python train.py --n_layer=26 --activation="tanh_gelu" --attn_scale=0.125 --init_std_o=0.0 --init_std_down=0.0 --optimizer="soap_variant" --warmup_steps=200 --batch_tokens=65536 --seq_len=1024 --doc_mask=true
Each number is 500 + 50 x the weight over the matrix's rms, rounded and kept within 0 to 999. Layers, rows and columns count from 0. Numbers have three digits each.

# down: layer 17 MLP down (transposed), 640x160, rms 0.23, rows 36-78, columns 0-159
# up: layer 17 MLP up, 640x160, rms 0.21, rows 37-78, columns 0-159
down36:549430395427570478487386478516529586486473519481527545545459555478502469476478550470651547520495577554481557575368554469563606526508476512465485502492548471614431441557486497456455441545470491542518366579497528562488548447585509532481533434528469411498484474464513597482484515477443455495393403519447564507490457509533560485544464566466461542521467399471479460482563455414624504457484477510519533596560527405546536558514445535480520557393525554505541392457507559555547411575458557
up37:604466508514547506462585503420534615491515449497510452597560500486483483395533508508468518549429471496471453473570465509494477495478457495515481493587494527405543512500487489538524513594555513493510488514464574540498500640422448574542482541518449467541455484598535487557581573501456420483579416450610493482489510451532404456479472519560573543588514519476547486479547372496455485541416455449445497440457545504419532406477458540544486536525489502509479393448456368560530480452543547
down37:562444564497436555579502397622466481503531437569493567491445467461494480471525580421538419483482493429419562456417426539423617510447477538480522530447368539604510480375495604488530442409428395468403428449426430512510572476488565577494502496492542489498396463560520439571541416522478555508538483521478490499502489547409570456529472511471486518593607559564501509544504517529577400572533429522510444510540501510432534595520538538530440552440486552496570491506456502457523533574459451
up38:559468486527483528515534548524469539464543469515470443555500459492471477450569542616471468490602507418471488548422498494468405609496545512500473466505463526546602552513511463462396612484514475508429520542436485412477496524582431524574499543516434564432502572470515518533458489407555450431479465513527457511489457412432575479499540523559506497564437456531548520535610492449474573491490433519533569597545517495450444535559559571444402498511450527425469480412377580544565564403579413
down38:475466477510533514437531486563417537506491578514569435547478510479488520445452556448562641516493622534526496433497461470561439559514540472600476460463572342547484463451425438504407532450507479460460560519518521472438544528653383580505548398531527532564436534470423515488492528539513577528523536505433551533459474565535604544526422510535521451550464538455579610515369513451541539509542497503529505399445523542432518535522516459478393499455533426498565543483472577451426453513467478
up39:500471475421573470539550467474514532398587526442473495464439559545484406514552453566493603574543509444496379513498446454547434457460569533494503459492458438497519531554561572445548544511532506439503481470547415628579551457397447540467469447453479568552467534533505492540554494506459517573451439486501589462608531477538506507520437473583540446495503564456499496515489544519456593380385540548514502472537519560527508481502525503535425478502546480452538564420517452521446457531446463
down39:427542503505500444481500477484606383471443487507470504489557454421471486442515505493450495506541428491633477551524497474532508439552572483412484449497444553405534550520403506483513465591538423507492461491498404482554501437417565466504526482501468536455501519502440465489522531445508525535448560471523541540464513407571509509487525456464528509461590512509491514505555480546463424431460546467421503528544482558484445446518535476487519511475491414489407553502478592468560422530514450
up40:547598529550536469552525510393505453343565402640386556512364510507417500459432452493504556491311480499424483486579492584458536522550515511433416478478498463565589494425429510468496488582547462528565501530532514508464463513459457523516456517470464521471463479498513466523537435484512507444453551486484550497453512472507572500486511595435615579538559554462513501532564556444548506529489445420614521571501482498481461559521430371486492479438455505466540591556439492417472498512477537
down40:467533615481462519572520546494487591446452501534538476501539614545462474516454461430561462586521543586515508604446542498508547474443527478533422527394596535494611456456539541512541475506485507527500502610557386553474496448508550556459484500487508568500484498536441478585447438517520481549549434530525604526513548495548510571418436542463485468503455499524457470493555407466404568442446597573454475446469418519482389483500544509502515502429550497360504432445481512544481582498510484
up41:422397568405498432500599498458519457458590397505506418513555473444476612412456521617442487520514467451442460611513539527577584492535514431587585448551464473472545582552528454510437486488636436490477506404474480561472571524453561525553527531467560552557470500535559529442454470500524580585476542467489439524420515465468504517589549505521551600461469399597496476465635486490494408520449519445440547444353511474529463551529475507504469533497426448521527493485418535503516410540527446
down41:485557589435432540513463496446529523499535504574394481548490417487446563518534480471480515445570542592521513458552484410494488524507489556479386554483508423474477430493508573526496525474494575576389575528525527392605469555485484461496433514542472466469493508468455485490517459423453497511574567462430541468536508461547562492431478487472490484548451463487494427488420508525544544511402501578469528405495508421539467487509458462520475510448407490447473493470500408483571547387471466
up42:460515509569594510495529469491486461524479434457508493482496586491418361567481478524515476576497491496503448559480463412483534608466434566414492428577527561605542584424513509485535535581487515441538447470475530515492484465447566578519477503438475495580451536412582480578467553543525388484530555460453413517517602469506483438511611495512527599499398432462522442459515493575468415617494528485505546589441505603463501388484512470549517447443365530492568418504606476551607576459686501
down42:546470589587474424540461410483513502514353568480590517511488480485577465490428474505551583556505392493505483471444415504514571509482597411568440492472466420471462447525565528515554466560543544569485508587540535556493492537520472596501478650573431371452420375563473534558450630568510514456570566469534417551529420482531526575359527526568472580519558440538570489528559435409573543581445451531400549497402525498502570460419598519634461494435513527505483457563439566417450471419556538
up43:479552534449553501488551410547496425514476514546462525499523597523397457424500570537463537507528523400519506496464543480541478458521450469582450550501484525480540433470477517487540503482480470541515598530525550544506462463511536444464476542465584477540540498462408539506562483597540521508460580467505589510459496540480549588389475512476464466534465557541490467506587447543407486474416515611518473440503509541507569501508489540540396549517514493505492592493482516485512507434509580
down43:496475455557477477524500564498514543428434492490528471572541487540483502492558500464484424498456496505538455516520352576475477544542552501444524484547455548531504461544480527493515514493554546422490410485486519462498488499523495535515502522518534447513451472485469526541458488491476569489549501505533518505475506489475508477560513476494444451507487502470511575484426529481592510527505501433476528539498530483505439437541495533529577421483565563453508498480560522470566487540509517
up44:560452530439550555488482451563473462508548432515454415583520378573513519505524557489546448446450508536516400478494496506524549481477469464483495498485506570598554559553511517513526397563445533492576462491493481438530489454493479494442448552527550533605484491457457511493525455466520486493485545542409388542476511455425559577497450559489447515482503449552482517560514449460533524474505517432463410481433515434518491539482523518617534482571481512553508528508582562530560510464558428
down44:408512496563453562485436488485573499524400515556544589461438454474495512556502463460497500420427421432543559619435387477458541569491466571528518524602463499522468591567448469535484525391587473491517445471468485515468490515506494494482477502497467507528543508574509558484472576551545487580483493379524519539548485570548532472459522472500554546456460437563536488550515556509558521539505446484583502521466508532480458339445477515466503482470509467503453571502506541508523476493534516
up45:524522528486451481426495492455516503537443498600416487479449640487440522505497568482435465551515390515509518582486466584518528463459441418436478491587440523517492520524551560408593504553513516513496557452564457503544586509472547509515465515523446542545492480525539527511529528448399543420414545427507563474489505517476470566471518474510468509488466522428527474541476563527592459585523451402427506473531545444460584466453512576472507407466526502546466486486493525441423501537517593
down45:459485504497636588510492445469505491507479490570509419489533559477549510493503460481463391552445518494530503461542590554474549538423479534470455554538574455560458453490461526511427431455541447449568566517477473563459461517541563427497472515508455498516457506507428529410527523512476506504610514488608565409478560416459523542459571433534490484482424483432537455542470422551428495534434457555501575476442506441554439467554515572493503523503559513555544507535440538478497429516512507
up46:514519498553449510531529485407481511524427457545467510581478569534539495485463585559465474456563545490598380490617526496474468538518486500490426516546498556407491461441478473457471546499479502497517481544588471494602459476417452568455465580534534541511533343555519516522423483489561568466456488490573496598382480461512495491508453455552567511458530501420529447466429468488485427472332476481447480460567476425476527603534495488466404495508537530578514494602548528520475547427511588
down46:475478476457567400410573500480522489462438559462626429401521535628449419445406535461528519495530580549508557442506415472564621529574591524540532597409488501532472449574504507491490479535527465525466470513386497463477509489479492527539452580478467443596536557538534466528521534436497568508421498393421413576502522548513438525399592458473560447573483513471583479552558519432527513499498437484491552548486485527558491522575485559490520510359414510443454416542523498386416437456441385
up47:508459584462528527496520583470470531449513542491533552543530567486443522363501530478479521431548460566406481455516440451499548431447551442431446448439631407455537361470476498442531510558579444471428589476617490498491507479517585549518509537476467532576479562507446443539449472467509607542454478476491444556493432470479542574594517454567577512534527514527536510540541499413601587558499527573501617504519549482489532538384481427480506461428406497525584492493508564372483515450510496
down47:523647373503434557501496519566504500478523542422561506493510555519536529621578528486472473603382542426455508501490474430508431483432425622566470442519503508582556480529440437521531610416505412518449494430444470518589602529527520473550543451480543445457568470433515444484587463437489573509514543463467464485573514477406415546418510536482423416542523491462533503526514517481562493530447574482411532480439486535434475413422433504391380510497530447528571540503506491601460530494433501
up48:430442525439519469662474493458527477515503455543513495523516477562477478537521490649465462530555400497479560553608549521502507457476529402445474571525511382483451518568513538503554471485421501475475521476522455494532549559527434507598439490505525519543482489472532508502492597508498432542481472572542515550469543486488561510561541452484488494501449485499510526515556531401518465497487508486512502567493513496531538460514474503503467493541488461522461465472539499488483522521493468
down48:501525546448547539484497473504524464500505561516503496493567482527558490485492518463610491499529538572555432505442514430546548508451473545524454539505532516516550512517516513544479539482424479496540513513497430441524511436524588540462484479540471433536559506492499530452475559485443568461538569526546499474570518585474558414524554561521501517563512491549590477520559451528459519510480545505467458525518504536411508425520467496526492501457511511406489483568448512495522471532509494
up49:543474527519501420392500582487555573525491646373505451356431512535449510599436527548473335482517563480454449552536489492484416530582513511502520411512494470581539445417415469413493422489474457437574502514410520531407515442539531522555527529467471438452432486532544526491536550521456496551530648550492456520498555451416519428507527453514499453563414534567479438578517486466568504503504597613448495607448536476440538507448549465456574470584426370406500574417445532478452364524584491
down49:510447446477442492406475503414489472508560403513495487518528486486447514468459518481514492412520456506528421521529587410455473525548609521544602464440543463471507557547456548458482477552453450528586546552577491483468548463562545560451487430446418489470534454559462437556449525593475467566597527530537555590561587521447546514576442532422460548542506402584567556550507490511495562516535561565404467514597516556490653447438612539442483530511443447508443449498427548529500420413571526
up50:479528549473630495491473445528542583402473463532475463395511542437447526573558517544512453442472506469495449397490463493463494451471496550583391495557476526497430490453595495510488521499445527452438542476467463527526532511586521562525457520459473511492416580495455483558545506523496552526478532440525502566471423452573436445498545469495551588486422600540524498413538537549511442516558426540468515488594545580439477438481505505515510538453462500531564508499424502503493523528434440
down50:525497525571493427459481540549493374558426501458486466559516444482479496531487456580505489467455603575347441440506503572522486426501507456491629496360456480490539528502585566421572512514510485530361535480518544552497533525492500471526352489448523470490528540470536482543530509446491465443518507419531450513569484493521535467485460459490380561489461443519546464402600587436507475518498442469510613626545522567468481444484546535472438469562603522481501565518541547455484547575518473
up51:516534540479545527469542515493515437510539525496524520496517632472491499496563415564489494451544424526508546442481521565443531447561553518414393503478442417540446557457521398526558570546580458482492564518465524497563499556497523466535544495501497510498536599459506433483496501444542501412452412509493522537537501502426510387496512571541605497432502455423596491548510503503482464505582445492503514552444542511502530408557509469493435478412579509547449408525509504514548427504567516
down51:615489489497448493468504550435528412395476496534497484600448425459477493483500488534527521487489468558519464563541521455483511554448484462407516538566470513436626467444494567422574527464555548530500502538506353563522503512431587502529559560539509556485474477461565579562517596512478447459536541466540543492473566454501481581439535447567577495359515548524467537459419472485571508439452449447477515397519540413448490520491562505515471581470538532530538505495558476539496511501482511
up52:493449574481455615438575546454515418457523477506472522477458545458538491441483508459474427432485489455636604488400556491485476485571538462533441426448390528458513516514483588529505443504393540448588557391472509486498509481630473478465457564527514528460546493463442484544393457536543518531456475441544471523530556523465513540563543486594522457490585552525554476510549425500489446449580572569450575428434590549624551548502532530495487422439530478475520506501516534496448604467511436
down52:458550409408469436520529468517519514475454461426475495513541515509435493475459553500479356536459496457489502488519510480445465549498509478386579386499514547530604491509540503576451536532427514511459461497481471474437492501451448472552502486471529592467504501574525596481571573460488616524615455549473489584449544485455481509476562480526517515467471530548473558463614477636508469512517523464473399489421432543503533440534547544554458540388456499550568535575488471442503568553430527
up53:441475569532568531413599538506515486451578520551436506461527615433531537522561512511510457515502460485442475498521523595447498440385455576498573482520476440474469480555451452497491412584658543470498545498529527508531537475497469462557469549477565393603441461503498434504411489491576512428498486398454536441462469567484592571465503497575444582447477437493514564433444587536480456482503497527405457417521605481463509503495579418512557451470475535583541513491530527543446509511535473
down53:480370578459549491421613515512463538568524486522470423514570485530577575532489483448542554515444518559583565464544604497566522574564544566549667462451504400492500512427519575532493624504513393466553485464536580452507451542499434560494458521598542515440518530540534473509451414503522437459535519521531548500475483456482511493466534480477495560530410468492513470586563476514479440529503504536376520418484449489447475485497564499465499579563524442506463525454496498466473478425393470
up54:569496519455466375560481454459417534479424433558488550569573553481541541580452485483438462521469388455467538560489595575567502621487537490487471462417442531462394492489610628531447433483579542454621438510440487475492540523466552483526545511525608422440525500419484472469500446519561550441548514514454476480528466428466483481534474553530546540489540447523509510545513546473533535600465510532503503500527456511547537541557499463466400503614589459504475384479475533391541409464526515
down54:570454527516613503466565588447520483525466490400508402432404480537510459510497548525529553503622468473532513522516465477475560443428501538508536457442464498596476528531545570494472499498489522419473514592489445527518504466551544539542497519562498572513510504465528520559523416464573484512549501403478496428530528568417494460568481445470475557445506530489553527366538532453395546414473540567578408482407476503533491505580455439547495511488434474478557491500499482548544541497516493
up55:552528573467496515469502512500523492548467530398511477459514497475550544473503526537491499511498556596456508429552473484439500581515527411476560564517511507542455479566526511493419431442424542576539476489537439525504475515524396554443462391471546464504508460551573521467509488498542437479496475537485413483500457490498564508548496524519541504473504544418490491548471492474523548508538591431548475499489451516546450508457602529521452462453546493426526474490435533532480471486435527
down55:554490517522522491486522448555485537479512501554512468486522499523444465478484473464538510487466476526491446529536450546458515407486482509558464511536499508473441495481458498482527551532521465488477500487517474484524516421495556515514432502491493545533514442497445453499456503549502563553511489468481513502499496478504437549509459493511468564544507532506425539439480510502481485490554446497521550531501542527520473501563494548454499535501495476512489531532568534500543413479541459
up56:549470524475531525591545556526513448577500450518502481481427472470441520532510439485515554547525549545463420470463561475420508520497543555510524472438538526500477460543468525499517358543545527489553535536563542444488547472508517531548510454567520492462435509579510504426390619460476589505431487506518507517442477472472521388485526525483435485462422474468528531592595491380510501465567461530565461483525461513531451429458567513513525463541593496532533497472406519432597494480597482
down56:462320479447475520445428396521447542395425449473536633496426485554478543475433541531577492542536545466476505536510454570468449458510480476515435511517389418570474536431525509567597397469420507491584536565501495590490458506493490481570455415523525457543509487489544512489547551494503446544478469572532461559498484443488550533529492508427390468510454568562527447487399476524522479543461552465510494508570525441454558493451485500483552471477595474599505510523504509464574448560447537
up57:644511418456479523484474528522479489499529486527568450539528499520399445472510627435595460506538430399555550565534471486568535549548544477470545481448559512406472551451485571481558391438433556565521398473455500519470500568477565359508566507539445497437529533541530409424422492574447398485575553517521469604529539450480491485519483525522463509493514521438498501558545554495451441510560460519514511487495456439501508518599599651519458504459414489463508412565560502525498428509523527
down57:555457516466399474553430489522602461444415481587432502463496450472518493562507432493478468470605539519545459571571428575467474430538555556489490401557513458488493564552439534491538394633540426519464463520498516474509454422559492552608560496545573464527458461509377455471443458560467478574625487484518506561466489497548490494466499529471464560462511504563439485479437431562424482592517584426476469541450493480423455474554489514502509470632523446530522480503442461467566527522405417
up58:414529465526464523508357519486437519496464488499547454597512436551505592502500523535624507612496563484548529583450469535591510481555479513519490511435558492605566509541515478529523504523543473490494481530485493531524471517503426519535469488503559539453412533517568428440436535478494499473476394459534449468411519522410450527428622577565529446521430440469429567576468417505545478605513478569439472541545439546483491516567459550490439420383546425577462511540463617471564463581505517
down58:617429539552459429591439435464487484444598513444508501431473527542450466484526529457440461419490560450532534416559433388456484507461508432506500528511424565421571513461532490494566526572611541533600442439401622476557488431494503480418536538473647527438462494506522602548504561544529515515464472525486405547393515558501472506412424508511452455493515470525483591460512579461458577366482554536509538531478545453576562563414563564511571482511516507443498462470646419499477444514538540
up59:454508378511452570542584526488530381424572387514473514554520546424500544473457513444504466457474535454590542559478616530549424503461456515467486492550479406613478424559519455444543500468537463504492472504450456456607547476512483531539528422482562488501486506421571548420436423485525401545535483502634422541508504498427471457548482486524471529554547480430541592553533436430512446545476452507539497517534485497494539524393495549469448470466459373433527409517472466423520444520530413
down59:533603505587491493513478538465585519520581450521576560466475520463555581511472401509505539414551400491507566551497514435558480427628581470536524468459368522503531392572498585492534420421500552514561427523465598438421534502492475506514515476520488505512442464491486545495498454562510521468526629591548537402519480454543501486541451531533375578415494543462577494445388524513439484550543500412594488438506420492496482450561534397584481449515543603422502433380488518424510406462439526
up60:548565546522504479543481528414432444459494492546561449554411473514494443552574497490445465537396501479521411505454492471496623539597570528491564429446478454480506504441454560557438461524535481458442523544505599438534518581485513565585501495455572503560482516461484527562461547395517516519454519375422528512470554485451519536525533437448421425571539477519449435515519620557543598404602521557473444489604478487501594497437539537595482513427433506503464586548532456512539569451619550
down60:447496427422477414471507489566425510441540419445466470414525527500418566559450455623597589555519540542507512501408586551524499435493427467470591503556582457499525557498517468492515477440531404534509497492503476498481477450554548458476459537443521508456431477464417528423467551534447509454482519531542407442506454563516469546565498593493523485516509452472532576551486477516423572604488522402500533546562523545511376548514526483493532449551388560542523521512490431515537541535455538
up61:513439511485464519597584490491501533478490589566486490472551552527476516528530512442515501459550484515481446493472503501514617488446476453536419438492454508537577556610471497475525578521530580507423464469465456512483445498450440478428479501523448504546485535536540524471474507409504450544501429553488511498606575357452496515532481514493447542474506487406455450512537508451578518509565604443459532472563478513557445532498492548461545534517406461513446569557492510454524486549556494
down61:509540522509525489385521511538509482517543515559494480542485444443508542510425465548558472589508463495538487463519517519457536458569591537509583485544522574509423501544564501555420397456479493451477548530468600572471574470550523573492473499417551537480670414427474487503491451562501470552521437372411586501339499520509472450456536510476575463551540518498477519473500481547428426526406413549516534550455409511381569526509499445561506404506569537509506523420610376473557552487472465
up62:477469510507546450501521572597566492514546508469514461514474565483518418491569464530500504503528518563449454524520402524480511410513554418581458468566370461551401469382485565477508507460484544488551502431472508526490473596478514492523555540570569469551524530507446568483473537513499548528563546541448489411549452421466527355544569422545539449495491509588503553481510461449490421521573378429453437459408516570612513448422568444362505408501467544492519434405536438479573423497531561
down62:456667555560489452413513531487422555433476519538509502519497476566549517467472537579442565436614611527562509515502603532517369563505519580545507648486513530427502481509524476481514474508544559437466549360456466419391538473485607570489535485518512402446475508502528532454533462424574548505520544513553489473489506419519406543490568596508513544456403408519481460505455552461500481548475482465557409453388573434593433519519467407521505567566484521409510507507473498525510436385465500
up63:521409504516521464531484559502427513387432589542559470466500442453460534416498608398460502497504521536492491568506479513566469497508513470452476461520492555552560461558554573499477538510593560440416503509425490491536511546485517438518594531557512532547442550581447472550578552542469454478489464481630456478474520512397469474494520484494487540573502555411540463462573404436485556516549489487597455455521477522450498461491486432426528526468474425540526548543522436516555477548548529
down63:589483514474486539399504479585471475557427498555483444584456483500475568420457433448527562405509502511574518589552489494511480488463521414509498503592545630516545502557585487453484435596516502480454481520408543427489523421503482459482465479475443487553574539469528447513571491463514543450438491449521541576466547520475500501448532443450540482477553535423478436471522502446561561480484478450509512500503522388543500515474544505535542533484394528570480535532492537643533550414538500
up64:511515576488529537426525494398468472496469468484488503555479509429442536623574503456520539505478415506498504703506466431519462580426501578533523522500543348621421544459516585417421456411615562459511543497521578495519415579545478559503605394565561454543482579559456364529458442484520519466506453553549497482590407576535487451570560524505436517467495436424458531460515560475571568544445396478495536465508540646519494470471567582407478399537478356571523485507428528447413484456582530
down64:590511446448530499619361422472489448445534486487471434402527477500431471490462544582526408493519425511480493559492511443412567494506426450641555397488503458402556530515471519499515456489470465432540454506467458498596582544556478578431550524496473494525505466581585595430401518499573686427515339508492537569554546508503482545518626434544525551452456442507494469493471599569480562499684579446455476494515511466554475436478429561414512476543492445591580527488540383503499460552455580
up65:558567512447458558544497544473552517493539506424493474471425491527501470396514607480556412496505535524506442392577532439531466505467568547499478410466456555485543397410413477551493507457483531455486585494567504538502515580550463546529484452521563422531464519497526540579549571465545514556534491476431476551415530500483541567519451524479600479443440413475542555548522453559562493541471498524553436534508541467486463478490470520547463484424477496546434418502464504504495481416569507
down65:522550546467505503455488508541556476480479519572457549531536612531529461401543415494483512556440452510509454582540510460562483531415457514488493568478448508443502549522553485489513472526375456503483431544530587503412501555452545546425488445504546574501553543510475513517420531572525449542483475434519530499511492412512529516518480469492555509439592551487546491518470474580504466508466510497580522528478569514567551481491503532447505460535478501597553450550534572448542568478558505
up66:436466573486475535447451527483445593485437472560486557607562464467495437503508495561426577419484574473414527518500618527560503529511555476447558430472495437617455429503600443562512574556600445508533350524422431564531569422535478463517582503506542389489438410545495577487484510459640485531469595505486550582451481573506473501447559426532529515607477447377394503468486487450443501636483396482460447474472575455527532479428522485542481555448463556537559408551436454481489544515376566
down66:424522556389441454481571522543507414556457453531421492463504588550468554418461485492562511558438461437584507608403536547480471475513540451444404471424533490445544447527481507526504537524443494547431428439530510503429577545445467456522471465505503422439505458516500494533436424527535442459561561531502570517548564451504383553456462466533570509432524489521387415491493506473470437582304446456534452470428568406422486424435513505527466522460493518537491417476390521451462525521443550
up67:498470538451537498546487444412476452486499411466406526518424496518356573623457433525539503537445422525516456493555472553511504443503463406602571411499532568523519582479469408469514507456457574574443519457498489534515610587525541453479522497596477404535531428633439423496509417398475513551521503373556517610400635564479465499413511475434518530540499556534471516519405569459474446507543514521510498516515510446459509501539510530472562450587437505509578583484619545448484438463461456
down67:464613430561493449525549568484553587429456565527443581424555565532501519507556407486444433461521575539478503477571479493525581375587470531526367457660533518566509407558445508499527501423570525444519495540438594498529422527569499388569483483501498580527517520520494523516370543519542556495473600565564463409500514508534435497521443491523529488506481546537539420522542466429530657531511461485493471523534498480567471569362497527524477501450487522455468505499412513487512491457394478
up68:478460549495464442482533464506496507545527469552450510433537509571450524551624441598454531561433514521465515471441590448537553444549528508436506494415426552482595471413468447483514563522434514452517454513533544553430461552494406481540362462579562449489518497479445464559568607549602463549468436476551511510496504522442522451462442515464483507503491513496505422491549498412495543501577530499463512460474535492470542477549578495553490428543549478471478445570491463419525559522477468
down68:524490568435447440505485563494433498468544557544572456470483549425554475500463495506537432538503451488496563545518570575508565455533452503541479438503426502549487539527561554364514477462461523558494484532496509476449515488533527522499521489560483524522479567526643500525470543522385516460538582551500486522527458506491539447570488463467477513452493430527507568538413505490479467469502490470448445539463522412456559603440509541499590421499463471555522524532487466459513504529465493
up69:476440481578523466451463436466438505536597435494561479504439495511487441478493503478438499513527575485523519570464479505486518478606471483464596540364524329542505487545520602436586490504531578592418561546475432495494491539547477467415561525313493426465501518535527445474511578601452457503489524532430424504541542481561468531496491589436522437360446450477496515477524512457529512514520541536479507467463472476517532470491527523489380548518463539523511495551402552485467508546526472
down69:409534455416483478539436525503538494449497546543474525564515538503502548478558618443457538472453555598465465569486423501486437502567540506448466449384486478496495461484548576496479533494445533506464513568574643483550439519536498469507478533456506531495417559422495529602386500507570574548387445473463488453539483520501357548520434513463524586587515510456474607512489493510414516551491452601510420437418506543518597449521487543582471416444429474531501558524448495458431489568632410
up70:487521552535486477520418468442542534657507497428546535545478447457519493477472453428494453556494538494401516491435476447436586522505412431581582537526523498480429434527612454508563471505502520492437430527540523563507392512447547477501511513493507565482522531533490326529491525541447499455431527503496485485543457455437538529557520500520514455484474501476505465467538456466630550505486550504506502585610465496453580628554445490501521516483498494533512583497519472527482493525427468
down70:499476449484489490471534586498601515584439489540544427559444509605507588455471507584490541493433504474457475578519479539504534486545491488546408473535446507522534470436507484517497457529507459530482540546472470501426590577529596527483454412468371512428494427449523547509554458443469506506472517504448450541534532478512526498508483572417523563573511477513518517499544509497544461433465501400423498410598527423564478476524532583472453442511497479561506450499448489652542576519490493
up71:484416500498440527471518445461547483490524442537402546509452538463528591528526497495623425488504617530557527457515470453494479492499484497510450544560480478565537441499471511494486488577500448587534507483570472504439540542489397474490448540550518440527545517548494489524533627504419451492565497488506593394532474543490588569473493577490458533414430520483518560537526569479492460434546530470470452499494513508546567537535559443487446437482495540542392474511533458470508457496521504
down71:488506456462557475560449515497543474502543490478510490458530385606489502520530556514502480563424464508474485530467522571536544517503577494564496545491543507430467496462468534530453449486525501517518439494425445424515515460473521424573452558572455553415534509453540492509414456476505512607561486551436541560426535394543442490545522464587486482450540550512537458486441455542523508538475562487509495521489530527549498489521449515445586500503502393557488528479463465502501486459558484
up72:507370506425466599548476464505517441590545451495475473532532363486506562463488491539459546535417431543560510506455513400513529497502432485504632461455541514580547586588480496453483474408485498392582519543577472564504520491548506434431487493528453506441503478461393558508519419508550483546541467430529485505443498499518474521360476449581457442485499517579381510532498516495506580443517538540499487528518532502489508547466537547363503512475513463529536535554512499472530511582460571
down72:520542433503450486468521545556521510408500514476514470431525604484490491406543468535527495510507615516479544452560599528462561450540495472489484453521519551504514537468493551502441573500432486644440440494462429505454603554457454521527488425498473508466453525448446516608560555544518587535476494512468441396612510495502547524496494441493499455559540560542557595572486519376564542494367524502422468489374511467508453468462421471415511499464572537462449512508518521532600555448504510
up73:440548540473510455565483519478548498525611393521574408497390465443518490540529484481591558557470519486480458399412465514484522609464593403519453491509493484488480503483471514541521493486471519454441536464425546447489556537521519434473530517515551459501486490558464555484430556466316477450484448495537459468416498458424439453518575544454489514473566567501548530540507534462546425450530485518555506490547547512563506537517543477488519533606511469470532556507419467524483500424586436
down73:516502460486579434456490481497572569549458459538582593462592572519513515493488543606547459525493504500576645449496422444494438467495413521555551526508433563513594561580358543476550507551471541495517458484480412421513485509513470485535527471459540491570610492465506443504429446497475423604586523571462501563436501451400483501452505444495531460352468577504509493434551455605526553399417556562509462532522512540462470678456468453484556443553550477469491517434528569458483480554524423
up74:514566454554560452603506540474514413545520449425477498509492414518521436472379440529543483570501542508539559528527478446452432460571612466465509478470494493528465527430470536454540421470576472533529539590449495445510446524570432552475555504434441457433432536478466453477533505512508434611511452370432511446471481557522529584499438373551497501495493411581446529443527524449510490530606526573536417523473493549517509594541484377597511543538441557427467566576482483466574572415562497
down74:508538412478493526601449509551559396433497442456518683448511533578542459567450528486486511497508496467489532521511519588519550459498400533562443528524490447513553498515506464505503532388452499451411573496470457431449482444573532512528548375514457533496569468531352477461547520506531489451517474450504518471545556525542592490531466529440524635491267480498470501394481474548484450457520510542490463443559426507551462503518478474481483424584457583537496498467524537495488532526520510
up75:533458554437456430528515554556430484379527429500555477499501464474542523522542489576554585618470485485571528505496506544467465473526451484512539514493434519569489500511511517566563432623528568446479456532508498595360518485569489478523411542490572515590454502504459377519437521483559538491502477458510450441607472497551453538528518465622582559481504561529498479514531547476464467563580461392438488476511495487475522482421580452453446584442499450474531556419461515567519457445412527
down75:433558591466488496485506559572475480482555471536523508532531632432541438473521522521497522499442562469530433458538604464534539559467574549574536566486477522510568492548480384568513536520506501528491572467515453530554477523502565557493427367609458559490465467456501494421477582369454464447507453559470487513623451503494495527447450502579450483573482547498540497460412488521390372559555614575398469554502552485468504487405493508464425549474502450492522433581454573506524600516440524
up76:560484534566519506549432552543531468454473455471469609472494560436504472534490499488530441407458527437493589456525445554479376511447586521480479559542436558552437513513470478556555557486471564414508449461499469484610569454551493501500451517532542439564471583502565496478368486519559538468514526535479507507553513484415478451448407492497484539486589430487508487481545524420521503522500504478511471528477455503562508447514442499459539477468596533530433514510502569406482581498528558
down76:537459508415480500500446519464521559471503480434513409490496539559548458425562502523473469477463541519495648626426468426495579517527450465481537525521525398528497502518567554478497505485524544560538542505488524431471513475503451529593488531450499513485583474468417438584505476568492450425480568541437537483501566544598575525581502542446526587444523526535446524568498550438475575505546480484457508471502518479396502499512493553521531439431469543479508464476549408404487487497443544
up77:530537427427574456638465454468607461564556481493457460507470521515548492527503425514550432425510564492529545544507477588485473493480565387446505412447549426488511563470571553469518583528513481464507468386489480515527506487472475536442494499489514458562494476546449531493510475527519475472529605486496520439421517611519513472474468497435491467451557566665490500506511501460558457513596475454538486489492508495518582542454467534532479500512537417539527481460515519466444531502469487
down77:460566554509519487512532564576427506477415488545496520444533518527485489492437500469497465542477539479547495451507468476508467493522517564512473485545482497448494433543421491483460595519559542469483425503462507474503463497445485470468506445557452503455536489446462512486509534570440525565540554502493467421511533442532471499522448474507461520450473526463541546500552517534442558533438486469449568524518556515437525442528559501463507479434482527469485502514486520474502496505507441
up78:531433600568494518514469472523517385466442391592496541491551549534527522488504481528465453528430421524515505464533443543482518508495494420456523523494548576494486499506563568509445498418514494487466532537461534485498499537499400498538504562409471498473492447501512499468422446526546544523555456416351573547501495564562531437563478491558585466448528458461531429478405502429532499608439599561530494534568425501531455536457501435462563414418460580551555511542480435603504420464403457
down78:547518439439517591430475506548489444488588515542581488411534505550527450457537504498493499528514497514541414505520443547412401474529480528531588512507454573474506471555548495475565533499509498536570546523487616524515549543484559573471489429461559524480446547494513506436500455453439542607453454529541485568459450529432507487422478540504496464445515567532425537451488492559476488457517465457475589487511492529543586459503470611434499551477441463500492418534440511552413562634495471